python train.py --init="normal" --init_std_down=0.00318 --optimizer="muon" --lr_head=0.0106
Each number is 200 + 30 x the weight over its row's rms, rounded and kept within 0 to 999. Layers, rows and columns count from 0. The size before them is the row's rms in percent of the matrix's.

# up: layer 3 MLP up, 512x96, rms 0.0945, rows 301-324, columns 0-95
# down: layer 3 MLP down (transposed), 512x96, rms 0.0828, rows 301-324, columns 0-95
# gate: layer 3 MLP gate, 512x96, rms 0.0992, rows 302-325, columns 0-95
up301,112,209,226,177,192,232,233,219,179,189,217,193,195,185,181,189,135,200,200,147,194,222,236,212,204,175,251,221,195,233,180,217,165,128,206,180,221,190,230,232,179,211,209,139,191,158,186,173,172,184,249,212,201,193,160,179,225,212,170,125,171,200,224,181,143,228,236,197,160,271,178,176,202,231,195,191,208,267,198,208,218,178,189,226,236,216,218,239,257,236,199,230,202,228,164,218,140
down301,112,187,206,181,223,219,214,204,180,191,204,276,246,201,223,188,221,281,234,212,204,176,181,226,213,245,142,238,233,192,188,214,218,250,226,186,140,140,172,195,175,217,221,191,222,220,156,187,196,217,167,160,157,179,169,214,211,276,210,188,202,183,182,168,201,176,218,215,213,163,180,176,214,213,262,211,215,237,221,164,186,215,272,152,215,195,205,213,155,142,195,194,172,215,186,223,207
gate302,082,197,152,204,198,153,268,225,235,172,252,257,186,196,188,194,257,137,216,158,207,221,159,185,167,176,194,159,163,205,141,189,158,196,212,233,196,219,190,168,169,194,216,185,220,229,168,204,245,197,220,233,237,190,153,206,197,280,187,157,216,209,237,217,214,156,123,160,227,181,182,208,202,207,221,221,178,208,180,235,212,232,165,199,249,236,205,197,194,183,199,209,198,217,189,183,226
up302,077,213,194,179,207,225,254,187,215,255,241,278,206,179,212,225,270,183,184,163,195,188,142,180,188,233,189,161,160,232,169,239,234,176,186,149,233,252,199,185,167,216,227,217,179,200,252,214,178,158,257,177,197,185,261,230,146,206,227,188,230,195,238,201,214,191,186,200,204,210,156,229,190,199,159,180,191,154,215,204,234,262,206,183,211,205,190,229,205,192,227,166,162,182,237,203,185
down302,094,221,153,189,203,197,196,217,185,151,144,136,216,189,146,206,176,208,257,211,188,201,214,205,181,182,199,230,278,182,206,152,209,214,182,182,196,168,274,227,224,203,212,194,159,218,194,161,187,236,143,144,176,183,161,176,175,148,194,196,210,235,177,169,136,184,205,229,183,224,210,167,222,186,206,210,209,205,196,162,213,150,229,232,157,141,218,176,227,233,185,173,226,216,170,226,218
gate303,055,186,188,261,189,190,173,233,196,196,137,178,206,189,200,251,199,194,201,223,212,187,190,193,204,183,111,219,143,198,216,183,193,206,201,219,179,158,253,203,244,187,141,181,208,154,235,202,207,179,199,209,213,180,186,161,251,176,207,234,179,204,166,206,229,249,146,203,199,212,192,179,170,192,187,199,156,183,186,222,172,198,169,162,202,198,176,97,132,204,216,220,197,259,221,213,165
up303,064,242,206,204,179,226,226,247,270,130,178,271,182,205,192,219,212,202,178,185,203,247,255,258,192,250,214,209,252,206,212,192,153,157,160,192,175,176,229,222,190,189,222,200,187,199,202,232,231,190,243,234,196,148,212,182,159,182,235,256,199,214,211,217,202,196,188,228,174,182,202,189,134,209,214,179,168,206,213,202,191,223,262,242,220,171,177,250,216,243,219,193,218,163,182,170,223
down303,060,251,254,142,154,214,192,225,217,199,224,221,235,212,206,241,241,213,179,204,175,191,218,192,246,182,222,281,183,203,166,256,205,203,228,218,229,188,179,230,162,200,244,223,157,175,195,251,182,212,252,224,176,208,234,259,196,152,218,199,226,157,190,224,183,140,188,185,192,200,193,233,120,218,168,175,220,180,176,220,203,171,206,239,223,228,177,172,221,201,189,191,169,186,145,197,191
gate304,095,193,145,253,219,185,191,166,243,184,183,192,140,241,142,208,164,182,138,196,171,142,225,215,140,211,238,162,180,197,215,184,226,182,181,194,169,228,272,218,215,197,197,168,196,179,216,129,196,173,239,195,173,200,237,188,175,218,233,255,178,128,236,198,232,150,205,224,157,205,226,171,199,213,186,208,184,181,198,234,202,184,211,145,182,166,183,196,202,174,194,192,186,208,210,233,186
up304,094,210,221,151,220,201,182,216,222,205,228,200,196,238,219,242,240,242,172,204,203,238,194,173,228,192,204,220,228,188,203,176,187,150,171,216,190,221,126,167,220,244,213,258,180,228,230,197,228,225,206,211,215,221,204,176,157,287,204,143,223,246,164,212,165,243,199,250,141,157,231,215,208,221,209,224,204,203,265,217,194,207,190,220,209,214,220,219,225,218,199,193,115,196,215,176,240
down304,093,170,238,284,195,182,215,189,201,224,225,240,193,219,258,190,162,205,244,187,201,129,228,242,186,206,220,215,217,161,175,244,182,238,227,194,180,228,184,229,173,205,184,205,246,205,178,225,234,123,189,204,237,181,218,194,223,191,183,210,158,182,207,198,242,212,189,216,223,209,203,178,253,242,135,185,236,179,167,154,227,151,229,217,152,209,204,179,155,230,179,222,203,170,185,163,169
gate305,085,165,223,222,203,141,212,228,215,218,199,165,167,171,169,175,247,226,216,190,178,189,215,177,223,232,233,248,160,188,203,256,158,193,213,145,175,191,149,185,149,265,201,208,186,183,195,264,221,232,207,156,225,137,209,198,196,171,223,140,214,210,148,205,191,181,204,203,234,200,179,179,204,235,153,227,229,163,210,173,218,258,160,170,176,234,166,213,216,223,210,161,194,208,206,243,225
up305,111,196,198,250,203,256,230,151,202,199,187,228,251,208,207,185,223,194,194,150,194,181,244,222,156,240,155,208,179,231,161,191,205,182,199,207,176,171,241,230,209,199,180,167,248,116,215,170,217,181,232,221,202,251,184,134,203,195,165,183,234,251,184,168,168,203,214,224,187,177,243,262,191,185,243,221,196,240,201,153,166,220,207,247,187,229,228,234,216,237,211,245,200,184,193,216,225
down305,089,258,236,239,241,158,214,217,153,215,207,178,161,157,169,205,211,197,208,211,238,136,195,221,213,174,199,198,183,209,256,147,215,189,200,203,224,232,145,191,213,199,182,260,166,268,198,192,235,199,191,228,257,149,210,236,190,210,242,201,215,195,191,169,262,182,237,208,248,219,160,173,223,181,213,204,154,179,181,229,170,230,217,197,214,176,198,170,203,173,179,162,215,237,235,253,189
gate306,096,225,151,172,179,169,177,156,225,222,176,160,185,181,182,203,193,230,199,292,212,198,246,191,178,192,169,193,188,251,216,235,230,170,195,241,198,212,231,178,224,164,205,175,214,267,184,232,218,236,160,199,235,146,211,158,208,229,204,148,210,185,167,224,200,218,221,222,149,189,199,182,218,198,246,209,188,202,274,187,170,232,143,168,239,181,211,229,189,227,210,172,248,228,189,190,154
up306,110,192,215,220,170,285,166,224,201,235,152,158,160,266,190,232,212,225,195,181,228,178,176,202,251,186,208,178,225,209,241,205,178,164,188,216,263,207,176,246,161,194,184,190,199,200,143,159,167,171,143,175,197,218,213,195,182,225,172,230,243,214,148,165,201,151,186,237,183,241,197,212,183,157,163,178,217,182,216,233,189,189,221,195,167,239,221,197,183,241,206,254,204,190,205,231,152
down306,105,251,190,201,203,210,196,219,186,233,194,211,185,167,193,172,228,199,225,158,185,187,176,237,178,197,173,206,207,240,279,201,172,194,249,185,246,177,228,192,180,192,197,168,216,174,199,254,224,254,203,254,219,146,209,189,168,210,202,221,174,232,188,158,240,241,216,171,234,199,172,176,194,180,198,171,216,223,163,241,193,126,255,234,205,166,191,230,184,134,214,123,183,179,184,187,243
gate307,099,197,197,260,210,223,227,199,213,188,198,149,222,198,226,214,200,208,220,203,119,132,272,170,135,242,227,173,241,254,180,180,203,180,185,153,208,170,172,195,237,208,219,186,211,125,218,167,211,178,171,211,157,206,191,179,201,176,213,241,218,226,204,219,174,142,223,189,180,202,190,173,167,232,191,175,152,195,175,188,213,216,261,187,193,213,219,163,223,182,167,164,164,235,214,196,169
up307,106,163,201,211,145,207,193,214,226,195,230,195,164,199,224,269,189,225,198,184,177,172,219,190,172,147,182,189,178,204,197,211,161,194,200,161,119,221,204,141,186,192,168,252,186,154,207,178,186,185,139,190,227,229,218,226,234,229,175,216,188,182,135,192,162,214,193,152,243,209,209,175,136,147,164,192,230,210,250,177,215,217,196,211,197,192,192,149,172,166,145,218,186,190,164,172,161
down307,113,227,182,192,138,185,254,208,169,183,200,197,183,178,206,202,216,203,208,193,176,152,244,240,241,172,220,184,201,245,205,210,202,174,180,176,211,146,155,144,195,186,176,183,178,200,244,168,185,168,208,179,176,217,236,227,212,164,237,187,248,193,191,269,189,186,186,207,191,255,218,123,186,192,192,219,237,200,159,129,172,185,245,182,146,205,166,206,238,245,219,234,154,212,185,217,169
gate308,090,178,242,231,153,220,223,192,216,173,193,198,219,159,174,187,190,237,171,256,172,186,203,188,171,185,223,185,207,219,204,181,230,230,167,167,175,185,237,161,182,199,189,223,271,225,273,197,285,225,249,216,222,240,188,214,203,239,144,188,161,194,227,225,134,230,191,238,245,166,204,143,172,208,155,223,210,168,194,169,201,167,205,201,184,214,263,188,231,168,195,189,200,200,205,205,191
up308,106,199,223,226,203,218,155,255,233,165,226,216,192,237,192,267,190,197,229,227,204,201,193,205,209,217,200,207,181,248,201,168,248,180,187,188,212,177,184,249,217,173,225,218,186,218,195,218,175,219,224,237,243,160,187,199,166,236,114,195,233,223,214,188,187,139,194,218,168,158,264,172,167,140,193,238,189,207,207,167,204,249,169,167,220,192,136,244,223,124,204,198,191,194,198,223,208
down308,100,209,236,214,223,232,231,203,192,170,246,240,168,214,203,179,135,190,181,208,179,202,189,162,189,179,208,213,223,208,224,215,219,171,213,207,224,197,165,273,135,181,241,169,209,249,210,220,175,171,200,177,150,247,263,154,183,204,124,176,160,171,211,142,179,184,213,209,217,217,171,218,183,190,168,221,156,207,179,156,229,252,193,238,159,237,193,213,160,196,228,182,184,177,186,222,234
gate309,103,205,223,229,203,192,201,141,231,175,256,208,176,176,212,198,236,234,207,204,275,215,221,129,210,139,211,205,219,246,214,218,176,178,184,185,220,175,218,212,202,224,245,236,135,202,191,239,268,193,187,166,197,161,216,142,184,243,201,204,224,168,207,218,176,265,247,176,198,210,208,211,246,232,210,239,214,193,235,210,165,197,180,174,148,209,185,173,209,195,172,197,169,171,148,211,227
up309,105,193,183,241,233,240,192,132,247,257,205,236,230,205,199,206,163,227,181,148,190,250,185,116,128,162,246,217,226,211,206,165,167,219,192,191,238,206,238,183,191,217,193,219,207,224,204,202,184,206,181,163,226,186,242,208,174,252,197,196,211,202,184,152,198,203,177,232,152,198,201,209,190,141,170,194,158,202,207,253,210,186,158,214,228,207,225,234,216,191,203,225,134,241,201,230,180
down309,104,243,191,182,210,222,218,184,210,278,151,200,217,251,231,183,160,180,192,202,178,175,194,174,188,190,253,236,198,174,199,137,238,178,194,245,208,213,226,204,265,204,249,184,214,234,168,243,179,185,208,214,197,214,241,192,176,234,199,216,200,184,180,131,229,204,215,211,219,175,211,217,168,145,159,199,239,221,198,238,206,257,151,269,221,180,263,207,217,204,204,214,187,238,193,223,233
gate310,100,176,126,262,173,194,220,134,172,227,236,213,188,206,235,193,236,132,197,175,205,214,226,213,194,198,158,250,205,219,200,164,212,261,159,223,195,204,190,224,167,174,144,184,217,199,236,136,175,219,140,191,227,246,223,211,143,233,186,188,208,217,215,178,240,179,197,206,205,163,203,204,202,169,191,164,182,159,201,203,220,213,176,172,230,202,167,195,190,219,171,188,140,206,133,207,191
up310,097,196,233,183,166,236,174,167,219,221,201,237,226,232,146,176,207,169,210,196,209,200,198,142,203,154,241,175,230,219,206,171,200,226,188,190,185,202,177,195,259,169,252,207,204,202,167,180,201,236,227,227,206,186,190,182,152,231,236,180,172,158,180,202,198,197,232,174,230,233,220,178,183,245,247,167,227,197,182,181,116,176,138,147,196,188,232,233,204,235,183,200,250,214,277,246,197
down310,093,173,311,227,253,221,222,267,182,194,200,272,182,215,237,229,198,195,190,158,171,213,235,178,244,173,219,234,199,179,193,200,183,181,208,199,170,211,167,227,221,211,209,182,181,202,165,176,239,146,181,179,202,231,216,214,246,198,232,219,188,203,191,205,234,121,222,239,233,158,172,188,151,208,198,208,211,186,202,206,208,142,212,197,225,188,187,199,166,241,165,228,173,189,215,239,162
gate311,106,164,147,191,186,216,158,108,229,197,178,163,189,204,194,171,223,187,253,231,227,226,194,179,180,176,192,180,201,220,166,179,171,179,187,181,167,203,191,165,172,192,172,251,188,199,212,233,195,222,185,139,187,200,148,220,210,172,226,205,154,249,208,185,184,271,226,222,140,270,209,221,185,202,183,172,258,218,230,167,202,171,155,227,162,243,237,205,212,208,218,199,187,215,160,176,196
up311,101,217,205,232,218,243,202,196,267,168,231,213,173,201,193,225,238,246,200,209,183,206,189,193,211,225,158,234,222,171,235,213,237,218,207,181,170,199,212,203,161,200,158,166,189,176,179,190,223,224,185,208,218,177,217,172,162,234,206,186,253,232,184,263,193,204,224,199,246,156,165,167,147,208,210,254,130,249,187,198,181,221,160,140,183,242,230,218,141,181,213,188,157,198,219,272,191
down311,103,230,166,160,234,204,198,228,177,138,194,195,209,223,220,208,184,199,207,231,212,152,141,145,195,168,227,191,245,134,225,214,199,177,153,221,198,209,208,233,208,252,214,176,239,194,172,223,186,170,223,203,155,182,192,229,210,210,206,164,209,195,197,192,201,184,227,201,282,209,185,183,214,161,190,185,220,212,231,181,143,309,216,155,192,156,232,190,209,178,184,228,164,211,175,245,188
gate312,085,217,263,219,147,271,232,163,260,165,196,192,207,197,161,135,154,203,210,266,201,189,227,198,208,155,221,182,220,230,228,247,191,214,217,243,201,188,247,216,185,224,187,169,192,206,190,171,175,196,194,191,152,193,197,160,214,192,254,219,163,237,216,207,199,172,251,214,220,215,189,209,191,192,212,174,148,225,192,221,178,197,198,234,178,163,188,247,203,177,200,223,168,259,239,192,131
up312,087,166,219,207,217,227,242,180,269,205,221,183,219,218,172,170,225,217,174,214,213,222,206,201,226,145,185,215,226,241,231,204,222,180,161,212,257,276,202,227,182,240,236,185,218,181,198,160,246,182,222,166,178,229,209,130,155,185,199,245,170,175,213,162,234,169,210,237,194,210,244,216,183,229,237,200,188,199,187,224,182,270,186,257,176,170,189,200,219,208,196,216,156,249,211,246,166
down312,095,177,131,161,145,163,150,211,168,196,180,212,195,149,202,214,244,185,196,221,157,219,227,180,136,167,147,166,148,162,184,155,190,203,223,212,181,136,225,216,193,195,174,213,210,291,177,223,196,210,221,200,220,212,210,212,244,232,172,191,192,183,189,187,176,247,209,175,239,211,243,221,176,236,200,163,160,216,175,199,251,199,165,180,236,228,172,201,229,222,214,180,224,196,188,212,229
gate313,104,218,169,248,178,224,221,262,211,187,282,187,148,187,173,209,200,215,179,147,225,201,164,178,208,193,209,230,142,280,238,182,158,217,162,209,206,208,252,233,193,224,258,197,212,199,262,245,183,216,197,217,176,172,173,213,200,219,221,151,166,173,196,198,201,170,197,254,228,181,247,193,202,167,231,195,194,186,176,248,187,243,140,186,178,191,225,196,205,217,216,165,203,227,208,184,211
up313,092,188,161,196,193,184,173,194,222,172,223,207,179,189,208,224,185,198,217,180,198,226,189,232,200,121,172,168,147,186,226,206,167,216,218,178,191,174,226,225,149,212,221,236,187,247,183,238,168,158,173,241,143,208,146,201,158,171,224,196,189,186,172,199,263,202,201,186,229,152,186,222,193,201,234,200,247,255,169,192,185,239,169,177,158,235,219,156,182,278,200,214,256,251,183,214,178
down313,103,228,223,183,202,115,177,178,226,186,228,200,168,218,224,170,243,193,182,174,157,209,176,226,217,232,198,236,236,264,245,224,203,180,224,186,160,191,155,212,218,190,181,183,211,127,166,177,194,178,151,201,207,183,163,251,204,173,217,193,254,214,214,206,142,211,185,225,168,173,234,202,235,218,245,180,149,173,236,222,189,197,247,171,189,215,216,231,217,193,220,211,164,261,195,151,172
gate314,092,212,211,208,211,213,231,164,246,255,239,183,255,209,258,202,181,217,200,195,214,234,182,166,192,243,221,261,221,157,241,179,180,157,207,186,207,188,228,222,180,243,218,152,120,233,224,168,173,172,170,180,161,220,248,224,163,183,185,231,196,214,211,212,155,231,217,189,239,215,172,220,188,203,183,214,171,204,212,199,232,226,173,212,220,224,177,143,154,230,201,122,213,232,168,216,177
up314,099,126,252,123,214,240,209,216,208,171,167,236,247,185,196,225,214,196,228,184,219,180,193,181,224,195,290,189,185,201,186,236,192,155,187,210,246,226,220,201,237,203,215,182,163,223,213,213,180,153,195,211,187,216,208,173,232,209,199,175,185,250,209,175,147,225,170,226,245,204,262,233,164,176,190,220,202,250,260,218,177,222,209,160,187,240,222,221,230,246,244,196,187,205,188,190,181
down314,097,177,256,213,227,206,215,170,219,253,171,205,176,181,162,257,150,176,173,226,176,196,167,202,226,201,198,205,238,231,200,199,208,196,191,171,197,194,188,177,175,146,182,182,237,218,203,213,250,235,194,243,201,191,174,200,234,205,236,283,237,178,167,179,199,165,175,208,241,234,283,180,197,202,249,172,213,184,174,191,150,210,156,151,225,175,187,207,230,141,218,242,202,180,212,149,221
gate315,093,183,226,230,216,203,224,284,222,212,197,163,189,190,187,195,184,218,191,195,188,182,194,169,240,188,185,293,230,202,151,213,176,190,177,187,199,177,186,206,139,227,244,154,205,219,177,164,218,191,180,143,179,227,165,180,237,178,191,204,182,236,222,156,215,244,167,212,228,179,198,251,189,190,171,199,182,230,151,178,268,168,140,189,162,152,211,235,224,177,153,210,214,183,212,163,210
up315,096,264,214,170,228,205,167,191,195,214,250,167,118,172,224,190,220,185,209,164,133,162,144,162,173,215,185,192,223,194,183,259,215,156,186,206,176,243,211,203,233,178,197,179,148,185,176,190,231,212,162,248,169,196,173,246,228,207,228,146,223,208,206,203,166,202,175,252,224,202,260,171,215,240,191,227,148,217,218,236,199,207,184,144,207,205,185,177,204,175,197,196,203,194,159,200,167
down315,087,101,233,197,197,177,152,197,232,212,229,206,230,257,132,199,232,197,215,219,240,222,181,221,233,199,216,214,192,235,222,223,211,226,260,167,210,112,211,208,178,181,260,167,203,183,209,197,202,207,167,149,195,225,192,155,181,232,171,208,206,195,179,207,163,165,171,191,224,209,196,201,229,164,212,180,217,273,222,160,230,161,240,190,191,209,173,175,223,190,233,221,197,228,214,227,222
gate316,122,195,169,173,229,149,183,217,178,243,201,203,214,216,205,254,165,243,215,135,189,192,270,167,198,186,187,218,241,238,201,189,153,247,186,177,222,206,202,218,234,221,252,175,169,209,218,209,186,257,134,194,175,179,223,193,205,160,246,199,211,228,215,187,162,174,236,218,237,196,191,225,235,214,187,175,178,258,248,163,194,206,153,189,198,216,203,188,158,200,199,152,225,155,148,231,156
up316,117,168,207,194,197,192,255,178,168,213,165,200,177,193,191,199,238,227,219,240,232,202,200,192,239,212,230,246,216,216,163,161,193,201,190,245,176,248,179,218,220,140,175,206,208,215,117,209,182,117,224,173,267,151,210,199,183,213,188,207,205,195,148,231,211,214,167,161,192,164,232,125,142,178,216,187,170,200,184,192,223,171,261,184,219,185,205,188,182,220,195,242,198,221,238,178,209
down316,112,212,163,186,221,186,231,240,222,121,239,192,254,213,212,210,199,171,187,244,223,209,200,221,207,181,189,210,197,225,196,213,233,202,215,236,185,192,147,189,227,179,187,122,236,221,133,213,164,183,158,246,240,193,231,176,267,199,195,189,191,176,189,138,202,235,239,184,182,208,233,195,206,192,232,217,241,220,184,178,259,159,178,164,184,142,210,196,171,163,177,245,189,191,212,165,233
gate317,085,171,216,207,188,192,266,217,216,167,191,156,231,207,192,190,224,259,217,241,229,209,184,172,190,205,175,174,150,154,192,193,208,169,183,189,228,223,180,151,195,149,209,195,204,173,203,227,218,182,179,261,248,186,191,187,175,201,203,205,136,210,198,215,180,194,278,197,205,223,167,168,153,139,251,234,209,231,244,226,215,225,191,262,190,200,241,137,163,207,178,249,177,187,211,233,189
up317,092,133,220,224,222,194,191,201,245,149,198,215,203,209,147,204,164,226,189,158,211,184,192,191,197,198,120,182,180,199,172,198,242,236,191,176,209,201,198,246,188,142,152,164,216,263,189,214,208,216,181,187,178,222,229,203,190,195,224,156,175,264,230,238,233,170,240,216,219,166,177,189,155,163,184,173,235,148,202,142,234,175,199,201,172,163,191,181,231,228,257,226,186,240,214,181,183
down317,088,241,196,179,130,196,223,182,196,146,227,154,222,219,267,187,158,206,233,209,177,148,186,230,215,219,187,226,184,181,192,192,213,211,218,193,201,200,222,190,136,250,206,226,184,176,187,179,157,228,203,167,155,195,172,150,173,162,217,255,207,178,228,164,201,158,216,245,243,234,149,195,189,194,228,143,168,209,195,234,172,230,242,233,224,201,149,174,197,227,176,187,148,232,176,190,187
gate318,104,266,184,182,209,171,209,183,197,177,166,195,182,148,172,199,224,190,205,152,191,213,158,213,148,183,253,171,181,176,211,152,223,106,178,212,186,181,219,131,171,232,171,213,189,220,177,158,222,173,195,216,177,175,223,168,202,220,166,225,228,183,183,196,269,206,175,150,179,205,173,173,236,198,220,157,225,156,189,183,155,157,237,150,206,199,164,214,178,209,214,177,193,196,180,250,227
up318,102,264,174,177,161,192,187,164,167,181,261,194,209,161,200,167,189,191,256,253,228,230,176,215,152,137,227,180,193,119,223,193,195,199,147,201,170,198,218,185,174,260,166,175,172,169,209,238,236,187,259,190,158,218,214,209,199,188,166,219,208,218,234,203,216,171,209,189,167,196,216,205,223,231,184,181,216,220,200,231,150,194,172,237,200,221,224,210,231,179,176,189,178,235,128,239,195
down318,104,169,181,232,209,199,207,225,221,160,169,178,166,201,234,217,176,184,206,226,201,182,257,231,257,197,157,202,188,158,216,144,191,209,234,167,154,239,231,216,133,214,174,185,224,181,220,171,230,141,231,179,191,206,183,166,189,242,174,204,198,213,206,168,216,169,181,171,172,197,230,237,196,146,156,214,218,154,163,286,207,226,230,195,248,241,209,209,226,204,196,213,213,258,204,233,235
gate319,108,237,203,212,160,187,169,181,167,177,189,156,212,192,207,208,182,200,229,198,233,214,211,213,165,173,267,196,123,165,242,201,233,174,281,228,175,157,184,182,223,199,168,202,204,189,246,202,179,200,213,162,178,235,158,212,238,214,187,273,213,180,209,167,243,278,212,173,268,235,214,211,208,234,213,175,204,217,154,231,198,157,216,207,160,219,209,239,192,198,197,192,204,183,191,225,243
up319,103,245,189,187,172,200,252,152,273,238,196,175,129,161,229,158,202,181,210,246,214,232,215,187,204,196,241,223,159,175,235,202,239,161,245,226,200,181,231,204,193,201,197,167,228,200,168,189,192,171,212,184,137,207,194,218,169,245,202,185,198,181,243,188,253,203,182,184,171,217,215,147,194,210,159,176,200,240,181,228,192,195,246,190,212,175,240,263,164,197,203,196,235,228,168,219,265
down319,105,235,245,211,195,207,203,186,173,166,230,128,225,255,190,240,201,182,234,188,221,178,179,202,185,226,215,195,165,223,190,150,216,192,173,158,235,189,238,176,166,216,203,210,204,80,219,176,194,204,236,246,194,179,193,227,225,247,158,205,267,180,233,246,164,220,177,234,170,207,181,177,198,219,174,216,184,185,223,232,187,143,224,167,183,205,195,182,180,192,218,144,189,244,205,215,212
gate320,086,264,216,247,232,171,175,217,178,207,167,161,169,199,169,217,166,220,199,258,235,197,216,176,205,227,221,243,170,197,239,190,180,203,179,217,175,210,134,217,190,144,205,193,152,177,160,169,212,217,227,234,169,183,167,172,223,191,175,214,233,204,187,153,161,218,135,198,146,187,217,170,177,258,203,260,193,243,200,195,247,180,149,178,177,197,199,229,184,173,217,230,248,181,195,224,168
up320,090,130,181,187,193,267,202,216,266,173,206,240,206,279,201,207,191,191,231,170,194,240,208,204,206,188,206,199,188,169,170,231,198,183,250,224,233,144,217,191,225,241,199,204,204,189,210,263,224,144,198,183,210,208,200,215,128,165,244,181,179,169,188,260,214,180,252,175,243,198,191,233,225,155,195,158,204,223,249,210,228,218,231,206,199,163,243,182,200,221,201,221,190,200,178,215,242
down320,093,123,198,195,230,220,239,158,234,169,151,179,195,202,223,202,219,200,234,220,206,190,148,205,250,158,272,207,214,182,216,218,242,227,218,170,200,221,205,193,242,238,184,210,216,188,253,239,154,212,208,157,205,152,193,224,216,163,219,209,182,231,193,229,207,225,191,228,248,180,235,222,258,186,182,180,240,110,183,209,175,238,235,265,214,195,214,178,194,192,167,217,181,199,203,212,211
gate321,108,236,244,225,220,178,212,212,213,187,211,188,204,169,146,187,224,179,211,227,209,208,205,149,198,236,231,197,150,244,218,189,221,207,215,181,235,219,231,120,215,229,196,233,174,229,233,168,225,234,187,197,180,228,244,181,175,163,164,190,196,201,208,185,205,225,195,196,129,197,238,185,237,197,268,234,128,235,123,235,175,137,252,186,236,202,202,206,212,181,167,174,214,210,215,191,197
up321,110,260,201,205,227,160,174,171,231,175,157,137,177,218,193,179,209,191,167,193,200,264,208,194,196,187,207,219,198,223,243,185,194,162,269,187,234,187,260,206,235,216,243,183,202,189,210,183,196,256,177,196,207,244,194,182,197,161,154,179,205,178,231,188,210,203,236,185,176,227,207,203,212,176,224,157,185,219,230,186,191,138,203,195,227,157,145,214,198,226,226,216,220,149,289,204,265
down321,107,168,184,212,184,208,195,168,181,168,84,189,232,203,158,248,252,210,166,182,211,250,151,194,178,201,217,207,160,214,282,165,204,235,189,225,181,173,201,149,232,184,203,141,230,204,227,220,220,206,225,199,213,205,200,151,147,229,168,184,218,213,188,225,221,206,195,206,185,223,234,182,184,196,210,213,155,199,197,195,224,146,223,139,164,166,186,171,190,227,178,187,186,191,250,185,209
gate322,107,160,139,220,240,235,207,127,233,197,153,202,205,208,166,217,217,168,219,236,217,185,216,199,185,221,184,216,161,186,154,182,232,201,168,144,225,223,197,149,205,216,249,195,158,190,206,126,156,186,142,175,191,218,161,181,186,238,219,249,220,268,216,186,201,210,190,199,195,193,169,189,199,224,192,170,225,167,166,207,128,186,210,218,218,156,229,253,199,210,226,209,201,239,185,200,170
up322,113,178,215,240,221,284,197,235,203,214,154,176,205,237,193,241,205,234,160,187,200,190,211,204,240,194,124,226,208,218,178,194,241,241,224,187,141,215,176,195,228,213,176,217,216,221,130,230,209,197,217,193,230,165,218,220,191,261,215,209,203,208,156,221,229,186,242,208,144,214,210,202,247,211,183,171,222,197,189,220,208,213,183,154,204,183,165,256,195,207,160,155,209,148,130,196,234
down322,112,202,233,208,208,155,194,247,155,200,205,240,230,174,231,231,208,215,225,258,243,187,192,201,221,127,196,207,184,214,219,224,192,159,129,186,219,204,223,223,220,199,186,260,274,212,212,177,173,199,140,219,204,213,199,208,255,217,218,233,172,150,191,161,219,238,205,194,211,201,168,199,187,230,194,206,154,213,197,108,211,203,220,246,262,209,225,199,169,200,203,208,150,172,202,217,215
gate323,121,226,176,194,258,203,202,234,249,183,193,182,161,204,197,212,251,238,157,161,175,217,168,174,146,193,184,211,239,221,208,173,194,180,232,123,208,171,161,208,202,189,232,254,215,175,193,175,209,216,156,180,228,174,157,193,212,223,177,161,258,207,244,208,231,175,216,254,189,249,244,186,189,219,179,216,185,209,147,217,144,136,175,221,184,162,207,223,160,227,196,163,225,218,223,210,219
up323,122,175,158,242,181,214,230,166,229,185,189,195,257,150,145,197,183,192,222,222,184,86,207,223,263,186,191,199,189,185,201,165,197,180,197,207,235,227,233,222,183,132,187,246,162,179,226,207,221,216,222,180,213,183,195,218,211,196,213,205,193,155,194,183,224,150,202,161,204,179,199,215,233,223,170,225,220,184,219,217,225,239,228,203,228,219,159,231,150,192,191,219,226,125,210,177,141
down323,122,195,228,201,244,180,240,184,234,192,203,220,223,173,194,212,254,230,170,252,274,237,198,115,173,160,236,173,156,182,178,193,240,212,159,126,246,180,149,246,191,214,179,210,200,214,163,188,213,162,203,207,211,196,238,192,218,229,184,219,217,183,265,226,189,216,195,178,216,255,252,185,162,210,203,235,245,180,178,224,200,162,158,191,215,205,205,243,188,218,222,181,207,207,208,200,188
gate324,123,149,169,233,174,166,247,212,192,213,174,119,158,222,246,261,266,255,236,212,218,203,160,183,173,144,223,185,135,185,233,214,209,188,228,197,239,251,178,188,189,205,187,208,235,206,219,188,165,174,235,235,223,230,195,196,178,204,184,191,184,210,218,226,178,217,246,177,188,209,199,231,230,211,177,191,165,188,190,224,130,184,219,261,163,215,236,181,195,222,214,201,216,250,189,196,182
up324,120,187,225,238,205,219,228,237,225,186,195,242,191,184,181,203,219,213,261,228,243,240,185,210,167,226,161,237,179,195,210,149,255,211,220,182,226,212,218,186,269,184,189,201,176,217,221,173,194,175,249,205,168,188,208,137,199,192,203,235,204,207,148,270,185,162,207,195,190,149,203,237,213,186,176,230,196,246,189,182,195,247,221,253,175,226,219,238,179,156,230,176,185,219,156,157,131
down324,123,211,151,169,205,207,207,212,176,169,198,222,213,186,181,199,179,219,284,205,226,236,162,177,179,159,208,174,197,191,167,191,259,127,196,166,202,150,203,253,172,264,265,200,174,183,225,152,228,253,230,160,211,166,209,213,173,212,193,221,216,225,209,218,228,215,148,213,217,244,177,222,225,184,209,220,198,176,195,240,203,158,175,187,202,198,167,248,193,187,200,230,122,214,230,185,211
gate325,102,221,208,241,126,197,167,144,173,239,155,184,160,207,189,244,190,180,190,207,237,157,180,245,217,203,143,202,211,169,177,266,205,141,185,174,212,207,199,237,201,231,242,210,254,228,237,176,199,218,229,194,206,174,194,177,231,264,186,203,257,259,138,215,197,205,195,216,245,227,219,238,236,162,178,188,212,199,203,202,186,177,281,196,204,182,217,197,208,175,215,200,191,193,193,193,199